config.toml
intermediate_size = 3072
vocab_size = 8192
hidden_act = "relu"
norm_eps = 1e-05
rope_theta = 10000.0
init = "normal"
optimizer = "muon"
warmup_steps = 200
decay_fraction = 0.734
decay_shape = "linear"
max_seq_len = 1024
train_tokens = 635400000
Each number is 128 + 32 x the weight over its row's rms, rounded and kept within 0 to 255. Layers, rows and columns count from 0. The size above them is the row's rms in percent of the matrix's.

# layer 9 MLP up, 3072x768, rms 0.0337, rows 1704-1772, columns 528-575
size [102 114  99 101 102 102  90  94 107  96 102  94 103  91  93  93 101  94  97  98  99  93 102  95 101  95 106  94  95 103  98  96 100  95  99  98 101  97 105  98  92 105  94  96  93 106  92 111 107  95  94 102 102  91  95  92 100  98 100 103 103 101  99  94 100  92  96 121 102]
[[ 76 184  82 120 127 192 167 139 140 107 187 111 121 108 167 127 156 107 170 140 112 117 125 100 124 133 119 135  93  94 138 138  96 166 141 130  99  95 138 182  68 100 102  78 118  75  70 155]
 [163  96 160 156 103 178  84  77 126  67 123  76 103  58 142 147 109  70 127 104 122 126  48 113 163 148 123 138 154 148 139 182 106  87 119  99 151 128 149 129 141 116  57 115 120 125 153 123]
 [119 137 168 154 129 109 145 147 142  86  77 134 123  57  77 159 138 185 116  66  81 126 181 131 150  85 163 166 124  71  92 135 136 176  79 134 160 127  90 112 114 150  81 148  97  82 108 133]
 [191 132 158 145 126 137 145 115 143 148 140  96  82 101  85 155 130 163 148 135 132  87 108 160 119 133 112 123 136 171  91 152 128 147 192 124 132  82 146 136 117  82 132  64 145  89 133 123]
 [153 156 224 185 142 107 155 123 169 135  58 142 146 140 113 129 121 152 138 119 176  50 193 134 125 159 144 147 182 132 114 180 102  99 122 207 163 103  99 109 127 115 107 114 177 110 140 126]
 [128 112 118  92 108  71 108 168 123  92 101 130 142  70 131  89 138  78 121 115 169 134 139 134 125  93 148  81 110 171 125  88 126 102  79  97 155 175 139 182 149  59  77 137 112 128 130 117]
 [ 84 137 136  99 119  87 102 156 122 100 151 147 135 184  93  99  91 108 144 201 166 100 131 188  38 156 172  99 162 134 111 169 169 113 127 130 116 110 116  93 164 117 125 182 157 154 132  93]
 [113 150 146 119 103 143  95 173 104 100 160 182  72  83 103 166 111 156 150 111 142 150  77  66 158 137 139 125 140 133 151 130 193 111  34 119 109 191 120 123 161 125 100 164  78  89 154 102]
 [143 141 118 165 106 122 128 178  98 118  90 165 121 162 136  78  96 118  95 116 116 114 179 136 128 135  75 181  76 131 100  76 134 136 106  64 124  82 139 118  95 126 160 125 137 122 191  90]
 [163 155 143 205 147 124 112 132 157 151 153  95 129 122 148 155 150  80 131 100 116 161 189 132 184  99 115 113 163  99 115 118 135 158 137  83 126 172  98 110 120 127 109 125  91 109  64 106]
 [ 70 167 120 129 120 132 165  96  58 104 166 189 104 136 114 142 115 105 132 117  73 150 126 129 171 102 116 109 136 133 124 161  93  66 107 110 136 119 115 135 107 137  84  95 135 127 130 130]
 [ 49 173  73 107 116 128 129 121 191 142 102 131 151 185  94 113 181 115  99 133 150  88 146 121 195 154 114 163 151 152 128 131 154  73 174 104 128 129 158 136 120 123 119 125 109 179 103 137]
 [173 111 178 169 107 131  64 102 118 123 114  95 116 120 102 204  64 115 153 137 180 130  73 159 112 145 118 133  51  95  97  97 184  99  47 166 139 134  93 114 107 170 134 112 195 111 115 149]
 [138 182 161 138 141 156 143 174 179  82 119  92 151 141 125  83 117 119 171 102 177 100 177 195 103 141 212 171  83 114  99 168 100 112 144 102 107 148 119 153 134  82 139 135 145 128 116 140]
 [110 158 141 133 119 105 182 130 142 174  70  96 124 145 142 108 128  65 111  95 105 132  97 127 111 130 130 103  63 137  88 141  99 120 106 151 115 115 141  56 145 103 138  78 122 145 187 111]
 [132 191 150 122  92 136 122 104 138 121 118 110  91 136 118 147 122 177 121 151 122 142 133 155 126 131 114 115  84 130 109 115 118 102  79  71 122 102 150 113 128 156 132 110 174 125 167  94]
 [106 141  94 144  86 120 121 141 205 148 123 135 154 137 135 166 179 135 193 143 124 115 151  70 113  78 150 144 131 143 145 179 109 145 155  99 134 146 109 164  92 168 125 166 170  94 172 128]
 [112  79 136 142 102  93 163 125 146  50 118 145 119 106  82  95  89 138 117 151 141 132 148  83 143 100 102 152 150  74 135 128 173 188  68 146 114  98 188  92 106 136 144 113 148 150 137 129]
 [ 98 101 167  96  90 197 148 156 187 131  81 114 123 118  96 137 125  85  80 107 154 115 134 104 119 181 156 130 138  42 193 116 137  77 110 144 133 137 112 138 138  92  57 173 129 145 116  92]
 [115  95 115 114 122 127 138  99  72 155 149 160 165 199  95 168 152 131 104 136 111 107  98  87 133 172 201 113 188 159  89 138 106 127  85 179 134 109 133 119 114 103  97 136 181 125 144 120]
 [172 162  99 106 130 111 139 170 132 117 122 123  86 103 111 166 131 163 175 157 140 101  75  96 154  97 165 149 132 174 115 183  95 153 149  46 112 193 140 142 146  78 149 182 132 105 169 140]
 [111 166 158  69  11 164 139 179 144 145 129 149  88 112 117  63  77 145 106 143 152 159 110  98 123 165  98 182 126 150 128 102 113 157 118 204 138 154 101 138 118 180 151 119 161 127 111 108]
 [154  91 122 169 130 105 113  69 163 109 171 120 140 139 157 148 158 130 144  82 170 146 119  74 134 107 111 144 140  30 164  92 114 110  97 121  90 106 125 141  97 110 116  94 107 142 169 149]
 [ 89 134 119 212 116 109 136 107 173 139 116 115  69  92 149 114  98 145 160 155  95 133 147 110 125 134 148 151 135 120 112 138 122 153 113 131 133 156 107  90 151 154 211 164 102 185 106 106]
 [101  96 164 202 125  73 101  88  75 100  42 146 157 110  64 131  78 110 153  97 127 109 141 108 141  74  93 102 133  67 130 111 114 201 115 172  86 172 156 145 100 123 160 115  49 179  89 109]
 [129 167 121 128  95  80 127  92 144 108 117 131 102 105 133 146  92 137 111 111 144 123 114 132 130  90 122 105  98 158  92 127 150 137  66 142  78 149 153 178 153 106 121 175 152 145 169 120]
 [175 111 184  95 131 125  71 165 146 149 102 167 113 131  94 154 115  73 144 145 141 146 164  93 156 139 107 142  85 129 110 115  17 153  92 159 146  70 141 121 144 106  81 102  97 148 120 117]
 [ 89 118 147 151 166 148 172 129 149 110 141 124 157 136 163 123  34  90 167 158 121 101 106 117 145  85  95 158 154 123 133 112 134 154 166 123 165 139  59  91  97  95 118 118 122 143 158  64]
 [107 115 149 158 156  95 147 119 133 163 145  98 168 127 134 133 164 158 167 149 123  82 161  84 123 181  80 153  83 103 100 129 110 158 125  98  99  73 132 142 123 119 106 122 123 107  93 158]
 [ 41 121 109 137 101 114  61 140 142 134 118 156 163 134 151 112 154 134 179  97 129  85 134  89  99 169 123  80  86 173  74 114 139 121 133  93 177 142 133 176  93  97  86 108 114  86 134 166]
 [126 177 100 149 166 131 196 108 164 144 142  80 136 157 181 156 118 135 156 112 114  95 155 128 167 117 165  73 111 163 143  83 114 149 125 117 148 147 124 198 134  84 181 105 132 156 114  65]
 [ 91  93 146  98 100  70 131  75  71 129 104 118  98  99 183  91 124 151 148 126 157 120 100 101  93 120 121 102 150 165 125 163 145 127 170  89 172  89 138 173 133 102 161 178 157  91 117 149]
 [112 159 118 204 161  78  58 132 121 143  83  80 135 116 173 175 120 104 136 151 108 152 157 134 126  79 119 105 142 165  76 123 131  86  78 142 125  98  83 138  99  93 154 118 144 192 108 132]
 [114 123 109 174 135  96 116 110  77 137 158 181 140 152 118 155  97 115 142 115 102 117 168 120 103 175 105 151 124 132 148 167 150  66 161 230 121 104 110 184 137 132  79  68 119 115  60 153]
 [129 169 148 186 142 124 171 140 124 162 110 138  74 155  63 123 166  90 149 143 133 135  88 112 134 189 175 100 102 136  92 131 162 113 123 111 105 152 104 132 131 136 132 157  83 166 109 108]
 [ 84 181 150 189  88 146 172  75 169 209  76 180 130 143 160 123  85  53 166 146 145  78  97  96 161  61 126 102 107 119 144 105 119  81 116  70  71 118 128  96 102 145 205 125 126 129 165 133]
 [134 214  87 134 137 123 195  76 114 147 102  91 135 158 155 159 141 110 176 137 142 119  93 127 179 157 114 176 104 150 173 152  77 141 121  78 113 139 107  89 131 102 132  87 169 156 170 117]
 [128  80 161 151 107 102 146 160  86  85 102  81 113 117 151 179 173 102 135 109  98 135 163 168 170  83 160 136 108 177 121 148 107 152 120 132 138 121  59 123 122 108 115 152 112 119 145 135]
 [151 152 163 174  90 138 123 113  99 223 125  47 157 154  95  89 202 131  60 143 142  98 105 127 155 112 141  94  84 197  77 123 149 101 126 178 125  97 165 106 138 115 213 176 135 174  97 136]
 [148 107 114  61 134 130 144 108 164 113 146 124 144 122  83 126 128 114 189 147 158 109 198 129  83 145  92 123  94 113  90 115 175  79 137 149 182 170 101  78 120 117 121 135  88 144  96  76]
 [148 176 124 104 129  98 161  90 194  97  79 125 125 171 137 169 160 115 177 152 159 101 187 149 115 166 152 118 106 133  68 118 155 134 158 122 101 174  91 136 142 102 122  98 108 135 116  97]
 [121 105 166 116 104 117 112 142  93  90 121 166 138  91 110 119 186 118 108 110 109 130 133 138 107 100 166 108 148 100 129 107 124 149 104 149  92 129 157 122 158 133  61  91 179  78  77 124]
 [106 118 110 139 114 140  78 154 169  92 122 143 161 106  38 170 118  98 117 167  92  74 152  76 171 144 159 174  66  44 126 133 124 139 147  83 130 104 100 124 103 168 146 126 135  83 101 132]
 [144  67 144 169 103 111 145 168 152 119 122 169 114 136 115 123 143 136 140 142 104  63 143 149 143 168 139 151 140 157 117 175 137 154  77  71 107 138  89 102 120  89 121  85 193 144  80 128]
 [124 129 121 160 115 123  98 188 106 138 174 127 175 112 137 120 118 186 156 154 171 119 131 200 115  79 169 104 132 149  78 119 154  83  85  96 145 134 160 160 135 112 119 120 166 128 143 138]
 [ 97 133 111 129 133 120 102 124 136 153  81 126 169  90 174 101 125 117 192 128  56 123 124 152 108 183 104 102  95 186 177 122 164 173 158 162 124 121 164 103 155  99 105 157 142 182  92 107]
 [131 117 136 111 150 115 122 161 172 156 155 150 105 115 153 156 136 127 104 101 160 137 159 129  89 107 127  93  92 112  86 140  67 125 179  57 179 122 134  69 133 136 117 174 133 158 135  89]
 [ 96 135 156 163 143 133 104 116 189 121 118 113 116  84 174 121  58 123 169 110  80 144 144 108  96  85 107 110  69 166 101  90 131 163 133 175 127 156 149 121  52 128 214  85 120 159 124 115]
 [126 159 155  96 168 113 144 152 141  89 164 130 139 174 142  86  54  70 167 118  77  86 140 105 164 147 127 143 131 199 121 107 164 125 105 134  72 155 129 135 164  86 140 126 199 145 104 128]
 [114 189 145 107 125 141 183 161 155 105 125 164 106 100 122  97 181 137 144 148 118 165 138 152 128 189 136 106 100 157 191 157 135 134 143  96  77 128  91 103 125  77 145 151 106  79 133 136]
 [ 90 184 169 184 145 125 156 111 120 141 114 109 160 135 128 116 108 116 148 130 151 175 169 141 105 113 122 139  83 160 167  79 169 154 159 140 183  96 146 136  83  94 122 139 130 165 106 193]
 [103 104 118 119 131 147 133 136 168  83  73 165 140  97 119 134 124  96 163 126 117 136 156  94 162 131  49 130  71 140 204 101 204 187 141  98 158 187  89  89 178  73  76 165 121 122 126 135]
 [177 142 138 148 103 135  84 117 138  77 174  90  97 122 150 134 151 114 168 142 114 147 143  77 145 164 132  78 165 109  83 177 150 143 144 141 154 147 104 142 210 190 122 180 128 150 126  96]
 [136 110 111 121 112 164 149 131 132 168 129 115 145  99 121 131  90 193 116 137  88 138 129 140 132 160 131  93 102  93 114 117 162 121 111 158  96 140 120 153 147 181  79 102  98 127 135 139]
 [144  36 149  86 121 135  92 129 117 174 131 112  94 110  73 165  56 161 140  98 175 109 110 190 141 100 104 103 125 117  92 150 195 146 152  97 138 119 189 130 146 135 117 156 124 181 111 118]
 [110 141  72 159  97 137 152 132 120 165 110 184 105 100  42  81 115 134 152 138  92  77 177 145 110 171 131 152  79 125 108  59 143 143  91 168 186 133 129 117 124 101 172 149 134 147  96 194]
 [176  83 122 143 121  92 110 175  86  86 117 143 133 102 183 103 127 112  76  84 158 145 102 114  90 157 168 124 132 138 102 174 190 132 102 108  85  80 102 134 156 167 170 105 134  80 188 107]
 [197 196 117 101  91 117 108 123  76 193 116 149 164  95 197 146 170 103 107 164 109 141 119 153 119 120  93 113  76 130 135 133 117  79 145  38 120 129 147 152  88  95  93 149 166 120 108  90]
 [157 167  91 178 132  77 141  83 151 116 118 121 139 118 128  81 185 120 141 135 122 172 144 124 147 200 160 129 138 103 158 148 110  90 157 111 164  74  73 117 136 103 132 138 132  96 129  63]
 [153  90 159 124 164 162 114  65 143 118 157 138  88  84 125 144 230 210 125  81 162 155  76 102 123 141 143  99 140  93 100 128 107  62 144  92 110 107 202 141 166 120 104 121  97 105 111 140]
 [ 62  99  91 100 167  43  85 147 166 122 109 156 198 130  92  62 175 151 108 167 105 147 118 139  88  88 155 123 132 124 125 184 104 134 152 174  95  99  36 147 105 121 113 124 145 115 100  74]
 [159 173 191 160 104 117 136 125 122 176 103 108 120 131 136 115 135 100 101 164 137 161  80 103 170 116 104 144  85 105 160 150 124 124 131 113 166 144 105 139 151  86  89 112 179  94 114 144]
 [180  49 108 134  62 122 164 133 119 136  85 189 125 129 127 137  98 108 139  99 128 115 180 101  83 157 107 147 138 150 165 129 136 111 110 126 130 141 154 131 201  68 115 180  94 166 165  92]
 [109 127 159 104 125 148 120  93 145  97 115  78 111 185 109 119 143 105 132 132 122 143 158  80  82 147 115 138 141 122 151  89  97 120 110 135 130 165 160  79 181 182 102 138 100 175  97 158]
 [119 119 188 169 178 102 103 154 119 114 107  94 140  98 103 160 175 122 191 114 162  75  94 125 131 152 112 117 157 155 102 104 151 138 177 128 117 127 128 135 108  90  62 120 115 111 102 144]
 [125 141 163  77 111 127 148 117 145 122 191 132 117 129 119 163  74 135 126 133 138 170  72  87  98 129  90 122  72 113 119 149  64 167  56 172 144  55 114  67 154  96 111 158 198 115  86 136]
 [147  79 137 144 168  61 145  80 162  89  86 103 133 108 124  76  92 146 118 111 158 113 146 209 121 173 144 145 128 158 162  89 186 182 133 165 134 115 123 127  94 107 153 106 125 131 149  88]
 [104 105 176 104 103 110 203  48 105 109 162 117 147 109 155 108 157 115  91 139 136  89 141 104 133 139 146 192 117 127 108  89  93 108  73  93 131  75 162 128 114 157  83 123 160 147  78 156]
 [163 153 143 132 209 119 170 101 174  66 102 164 138  99 141 120 108 112  58 134 129 171 118 110 124 124 115 117 117  93  82 231 123 119 116 100 124 154 165 213  99 134 140 108 156 159 127 128]]
# layer 9 MLP down (transposed), 3072x768, rms 0.108, rows 1704-1772, columns 528-575
size [111 124  99 103 100 102  91  93  92  91 106  88 115  93  96  94 105 101  99  99  97  91 100  94 101  93  97 101 101 109  96  96 105  94 101  97  99  88 104  92  93 105 105 101  98  87  90 105 102 100  92 114 102  93  95  93  98 107  95 102  99 105 102  99 101  95  98 100  97]
[[ 69 165 236 122 165 155 139 130 142 163 172 105 136  64 166 133 119 158 116  92  83 170 103 159 132 132  85 163 137 166  57 183 127 112 124  95 139 119  96 119  95 106 191 184 126  85 196 134]
 [120 103 125 112 134 133 129 131  96 117 118  60 181 111 149 106 131  99 124  92 134 156  56  99  87 148 152 119 176 186 129 133 115 136 119 109 112 140  84 151  96  90  44 111 152 161 169  98]
 [150 143 122  31 118  99 114 101 133 124 162  82 118 116 113 123  99 154 134 100 127 164  85 117 102 127 115 177 111 129  87  81 107 158 104 104  66  91  82  67 145 117 100 134 140 129 131 153]
 [119 152 112 197 108 170 139 149 110  82  94 153  75 124  92  70 146 142 153  91  87 157  85 192 108 175 181 107 186 121  58 118 137 132 154 177 107 158 152  71 142  95 181  97 169 111 168 146]
 [134  70 173 108  89 135 112 158 108 110 102 135 133  98 135  95 122 100 181 173 103 157  91 118 130 138 171 153 164 122 101  88 109 149 125 137 104 122 116 174 153 124 179 135 161 130 113 154]
 [106 119 164 160 129 130 117 109 162 138 100 117 176 165  86 117  84 115 154 139 145  44 103 143 137  64 124 144 116  43 125 113 140 147  79 124 169  86 179 155 141 114  78 127 128 128 144 129]
 [148  94 145 128 158 167 162 122  95 209 186 137 161 114 140 170 182 150 159  88 183 114  46 106 173 174 148 144 135  71 112  74 142  76 102 125 157 177  87 115 133  71 101 136 197 199 136  67]
 [105 107 172 119 192 140 129 111 121 127 136 182 169 110 130 140  65 120 146 116 152 100  99 170 107 123  94 102 184 148  85 192  98  96 145  88 135 169 103  93 153 185 167  90 117 111 119 138]
 [145 181 113 134  80 146 124 124  90 105 119  77 135 109 105 177 118 102 182 145 167 160 110 112 103 108 120 170 107 116 161 128 122 100  81 119 114 105 131 150 120 175 130 124 127  89 163 144]
 [173 122 151 173 106 167 161 145 119 103 170 140 142  89 166 123 144 128 106 138 152  82 171  94 132 122 113 112 141 108 117  95 103 114 124 118 161 117 116  99 168 104  69 140 108 108 172 102]
 [126 150 132 198 119 180 199 124  60 116 134 109 102 129 102  98 166 175 198 173 130 109  91 107  70 145  86 161 163 116  85  98 142 139 133 117 156 123 156 153 146 160 144 123  89 143 135 101]
 [ 86  79  64  63 109  88  94 128 112 210  89 128 128 112 120 140 116  71 145 146 110 180 159  85 179 124 143 128 169 113  82 154 121 169 131 165  66 147 150 157 143 115 113 118 140 120  96 164]
 [136 132 129  76  96 118 101  48 116 119  93 127 151 142 126 124 120 112 127 170 104 151 114 141 161  75 108 138 103 145  52  74 139 128  81 156 134 148  85 150 206 125  94  97 141  98 127 113]
 [ 88 159 135 114 116 146 130 144 157 124 121  98 188  63 138 158 130  99 127 141 120 122  96 100 207 181 115  96 134 102  84 120 135  70 145  98 194 130 154 104 120  51 111 116 174 121 162 147]
 [ 70  61 145 125  86  93  92 195 132  98 165 188 120 117 137 140 183 164 140 178 139  89 160 101 135 148 129 122 152  79 158 116 119 156  93 141 145 101 123 119 150  98 115 146 166 130 151 145]
 [226 191 110 133 160 176 105  69 199 173 145 175 141 134 140 130  90 120  73 175 127 149 158 135 128 139 160 110  93 155 149 122  92 121 113 104  99 147 110 109 147 134 118 146 138 163 156  99]
 [102 153 114 122 165 122 183 106  91 104  86 109 125  92  90 177 127 164 118 136 159 133 129 118 134 182 138 174 107 137 176 154 135 168 150 144 142  98 161 195 121  92  88 127 122 209 156  70]
 [176 139 108 118 130 165 169 116  66 155 123  65 133 116 109 114 131 183 191 102 119 172 136 225  87 131 128  90 151 112 131  84 133  79 117 108 111  79 129 136 138 100 118 112 130 130 153  99]
 [149  96 151 130 105 160 137  92 135  96 104  80 140 146 129 143 145 150  88 154 136 101  94 127  98  80 119 131 128 110 104  96 167 144 190 134 124 142 122  76  69 174 105 167  96 155 138 132]
 [141 187 135 125 105 121 133 100 125 120  92 134 137 177 147 119 150  99 113 130 134 131 140 106 126  82  95 158 126 172 108 156 120 157 168 150 134 109 133 138 146 133 212 129 110 143 113 195]
 [150 144 100  62 178 130  99 101  99 138 128  96 145 115 181 131 122  30 136  90 142  45 137  63 117  74 113 121 156 125 125 105 124 187 103 104 107 120 120 137 138 180 191 161  90 128  97  32]
 [117 133 121 147 177 157 134 113  78 132 126 167 152 129 180 166  88  98 124 103 108 212 146 155  60  65 193 128  80 131 121 111 136 144  99 176 158 165 159 113  92 139 119 188 153 179 174 137]
 [183  97  66 149 166  81 146  68  89  94  82 120 115 134 142  66 135 139 112 158 103 252 130 143  70  84 138  82 135 139 101 139 144  60 147 145 102 213 121 125 130  98 106 111 136 179 156 126]
 [ 98 105 108 134 137 197 132 150  94  98 184  92 133 118 109 156  99 102 122 107 107 127 108 162 206 120  91  98 110 101 144 140 151 162 122  90 108  90 113 120 173  90 116 117 119 167 121 104]
 [201 141 116 122 138 142  36 138 129 127 132 176 141  72 151 105 165 117  96 141 155 135 146 197 126 138 152 169 183 149 207 181  89 120  93 104 167 167 110  87 116 137 111 119 109 164 146  79]
 [111 135 146 134 112 185 174 108  62 175 190 106  91  95  76 122 117 179 144 139 140 171 124  97 146  96 162 153 119  81 142 159  92 142 111 140  92 105  90 139 127 136 185 150 144 145 107 124]
 [119 134 155 100 123 114  97 144 135  54 125 158 115  83 131 147  54 143  43 124  86 137 108 136 144 137 154  54 153 128 143 145 169  69 120 160  91 123 139 154 128 113 108  76 171 145 134  99]
 [100 103  81 210 152 131  87 158 108 145 107 147 154  95 117 120 147 116 135 129 196  68 115 146 106 164 100  70 134 144 116 157 120  88 149 133 160 195 135 137 139 129 115 131 104 166 149 113]
 [107 190  91 141 141 140 120  84 177 140 167 106 101  92 159 139 125  75 146 164  99 128 102 182 138 134 143 174 133 148 167 145 112 101 141 187 149 103 140  72 129  88 126 106 101 113 138 150]
 [143 138  71 107 155 136 107 106 175  60 107 136 171 130 134  93 138 185 149 126 115 172 122 147 119 105 178  77 156  93 179 152  84 133 173 147 156 114  92 165  99 143  81 120 110  99 144 141]
 [146 125 129 155  98  95 140 104 140 156 154  82 148 143 124 125 190  66 177  45 207 178 168 138  78 105 134 106 119 117 172  76 157 188 138 117 106 108 147 118 120 117 138  81 134 117 132 129]
 [128 173 115 105 149  73 124  76  66  66 166 124 175  96 132 159 144 134  79 136 113 131 148 162 152 143 129  77 126  80 141 155 182 112 115 113 142  98 125  91 105 119 152 124 141 130  49 139]
 [117 180 111 104  98  48 186 103 105 163 123 227  98 157 195 127 142 152 108 133 152 151 105 148 170 187 100 136 162 167 126  69 124 109 129 124 127 115 175 139 205  88 111 140 136 136 158 138]
 [151 127 134 109 143 115  80 148  91 166 154 115 154  89 165 129 127 100  97 121 202 166 124 221 138 151 152 150 125 114 167 174 145 127 122  97 153 117 193 196 136  92 122 116 112 131 167 122]
 [168 139 163 159 108 131 163  82 149 110 102  86 143 190 124 123 159 101 140 147 138 166 116 178  97 129 152  88 154 157 162 125 140 149  64 142 180  95 131 160 133 116 123 134 141 114  87  98]
 [140 156 175 136 119 123  85 181 143  75 145 147 150 158 139 152 146  93  70 194 116  87 157 103 105 118 122  76  94 122 134 131 138 114  95  55 156 161 110 129 156 103  46 168 128 126 169  89]
 [164 139 161 118 164 106 128 145 146  93 140 104 157  93 156  90 132 156 134  97 123  95 130  83  80 155 152 108  89 146 124 117 150 143 130  83  81 149 178 142  94 143 162 115 105 114 126 148]
 [ 93 166 129 116 112 136 116 110  94 122 121  91 132 131  76 123  63  80 154 159 179  79  39 155 129 139 110  96 103 169  88  99  84 155 111  91 109  95  86 153 137 152 100 152 110  88 104 102]
 [109 133 125 170 115 140  97 120 143  88  83 170 181 127 140 100 160 185 118 139 157  76 176 137 158 119 139 160  74  85 124 170 125 164 151 121 106 158 123 115 124 138 167 133  60 134 103 130]
 [119 125 143 148  64 157 117 152 153 132  88 122 166 204 129 170  98 154 108  96  97 154  84 160 105 117 105 139 185 160 155 133 112 123 104 123 128 154 118 123 161 144 139 103  81 105 195 138]
 [ 90 166 148 158  98 105 195  96  95  94 192 130  62 142 106 165 150 110 139 109 158 121 159 141 104 175 136 137 129 111 140 142 126 110  89  99 131 151 102 102 159 130 155  96 118  95 157 121]
 [127 130 130 112 141 125 131 119 151 107  84 156 151  78 133 141 109 143 173 150 140 113 115 120 153 168 152 108 163  90 164 135 121 149 158 150 148 168 138  87 190  93 151 139 101 170 174  99]
 [101  62 152 142 140 137  85 162 121 136 130 128 121 160 159 153  91 131  54  91 129 120 139  93 133  93 189  92 127 144 134 169  89  95 110 116 101 144 116  20 116 152 109 160 141 119 148 197]
 [ 81 195 133 130 157 151 141  65 113 112 162 108  81 123 126 125 118 165 136 138  77 175 105 145 145 149 136  99 152 174 154  90 196 121  95 195 134  74  43 174 121 154 104 147 164 103 134 131]
 [134 129  87 130  83 133 152  98 127 140 139 137 132 107 109 142 111 130 155 118 130 122 171 141 161 174  93 126 119 133 128 133 144 188 125  92 115 106 107 105  95  85 136 103 148  46 137 117]
 [129 148 168 109 125 139 111 120 134 142 137 159 129 125 206 165 148 161 127 115  97 123 122 133 148 111 128 100 122 124 143 117  60 138 118 192 131 146 113 170 163 121 138  67 187 139 111 160]
 [113 109 151 134 118 116 151 133 102 157 129  38 116 158 130 138 130 175  90 156 160 132 151 153 148 159 153  92 110  98 132  81 137 113 105 149 115 141 122  65 124 162  82 124 108 128 163 108]
 [106 142 148 194 218  97 158 135 149 110 146 105 106 133 116 104 119 151 133 112 167 131 166 111  84 140 146  53 128 123 139 129  61 164  77 135 147 194 132 175 170 154 150  77 194 144  89 130]
 [ 91 139 155 113 120 104  91 147 154 172  77 172 164 106 135 157 115 139 101 123 207 110 154 173 110 119 112 132  89 179 138 150 133 137 127 185  54 121 139 163  53 141 118 147 112 122 151 131]
 [132  86 156 150 113 137  84 122 107 100 158 157 140 116 114 119  66 168  53 192  90 164 125 107 123 164  80 137  61 150 176 100 140 147 133 130 169 118 177  83  82 126 104 131 165 121 141  71]
 [119  74 155 137  98 122 161 115 124  65 163 152 173 121  86  59 183 145 138  72 153 117 154 159 143 135 121 114  22 163 106  74  96 101 147 108 116  89 156 146 124 117 122 177 153 103 147 120]
 [ 76 146 162  71 174 144  94 113 126 125  94 158  99 159 134 103  80  78 134 117 110  76 165  72 132 153  99  96 130  87  93 157 149 166  92  95 134 120 162  98 129 122 121 123 126 121 105 114]
 [123  90 165 142 132 111  66 166 157 143 125 127 157 117 104 186  96 122  95 166 176  89 206 106 166 136  72 108  78 119 142 149 166 161 130 160 167  68 145 115 105 102  99 104 114 111 143  99]
 [112 149 117 131  85 116  65 110 112 127  93 157 159 138  75 101 154  42 106 141 216 200 145 112 135  91 119 140 114 105 138 200 155 155 116 153  89  99 164  94 128 160 158  73  97  93 127 189]
 [129 165 124 152  94 126 168 153 147 144 102 122 150 149 121 159  89 162 141 116  50 157  48 184 117 107 185 161 144 124 175 113 107 139  92 164 127 157 140 145 189  11  87 124 112 132 155 144]
 [ 88 140 131 156 156  95 123 112 161 146 112 111 110 166 115  85 105 101  34 107 147 168  81 124 141  97 106 122  96 137  95 133 100 140  98 143 153  82  50 140 116  90  83 185 133  94 120 117]
 [127 123 129 134 174 119 189  75 171 156 171 229 116 101 101  99 117 105 133 156 195 158 142 127 127 143 111 102 139 145  89 103 104  77  97 102 138  77 136 124 147 134 118 183 182 118 158 125]
 [160 123 105 138 100 110 153  82  96 123 150  90 133 123 120 169  60 135 164 143 144 141 130 165 129 210 142  71 154 114 185 125 150 144 148 160  57  85  88 113 170 184  83 179 128 109 100 168]
 [106  88 110  98 127 126 115 162 146  96 144 105 126 141 134 112 143 173 122 147 105 129 173 179 127 136 106 116 170 180 144 158 135 135 165 129 120 128  86 179 132 161 117  99 159  84 103 121]
 [117 169 153 110 135 144 140 109  77 108 100  96 128 136 111 144  86  85 108 156 173 133 142  99 157 180 141 138 125  72 123  76 163 155  92 109 167 115 144 112 148 142  89 158 123 111 173 158]
 [166 155 158 121 171 117 155 103 118 107  80 166 156 170 136 106  80  94 117 149 196 119 109 189 161 119 114 143 153 164 128  86 108 136 141 106 181 108 143 172 100 174 112  77 113 145 115 189]
 [134 154 123 182 131  34 148 108 175  65 185 146 132  97 110 119 115 118 110 104 169 145 119 105 171 114 132 142 123 112  99 135 167 161  80 153 192  35 135 124 183  88 158 156 160 120 122  81]
 [135  68 134  70 129 146 154 146 135 210 130 150 154 144 136 134 149  80  91 131 107 110 146  64 152  97 140 144 163 161 149  99  99 191 128 145 134  98  94 150  98 156 108  39 138 113 138  97]
 [145 116 122  51 131 145 113  97  45 118 146 123 172 141 143 172  97 139 132 107 144 160 107 130 107 201 111 112 151  99  88 140  98  82 124 112  88 103  72 106 143  94 138 107 103 140 108 121]
 [ 82 113  85 126 209  74 138 156 148 107 121 123 130 146 157  60 159 161 144 202 126 123  92 130  78 104  62 135 167 124 108 148 151  93 169  47 194 147 179 123 177 166 170 151  93  77 148  74]
 [101 151  91 191 134 116 129 145 101 182 140  81 143 102  89 133 171  88 149  94 170 154 149 138 120  76 130  98  87 119  81 180 120 117 166 139 113 125 111 116 116 137  98  80 146  81 163 133]
 [ 88 121 141 136 148 202 110 131  88 170 159 167 101 132 162 198 116  76 142 147 135 117  99 136 112 107 157  51 128 198 114  94  98  94 137 160  54 133 115 222 140 139  81 164 110 186 103 168]
 [140 183 138 199  86 122  36 158 126 149 130 120 155 121 165  80 147 166 108 140 169 144 102 126 123  86 134 103 154 121  92 174 103  93 145  94 110 128 167  88 118 128 129 137  73 155  98  93]
 [123 124  80 132 120  83 130 140 141 134 153 114 135 122  96 130 154 137 130 154 101 101 129 167 188 154 101 138  85 118 142 132  90 128 135  87  86 139 131 101  79 152 160 119 100 102 113 202]]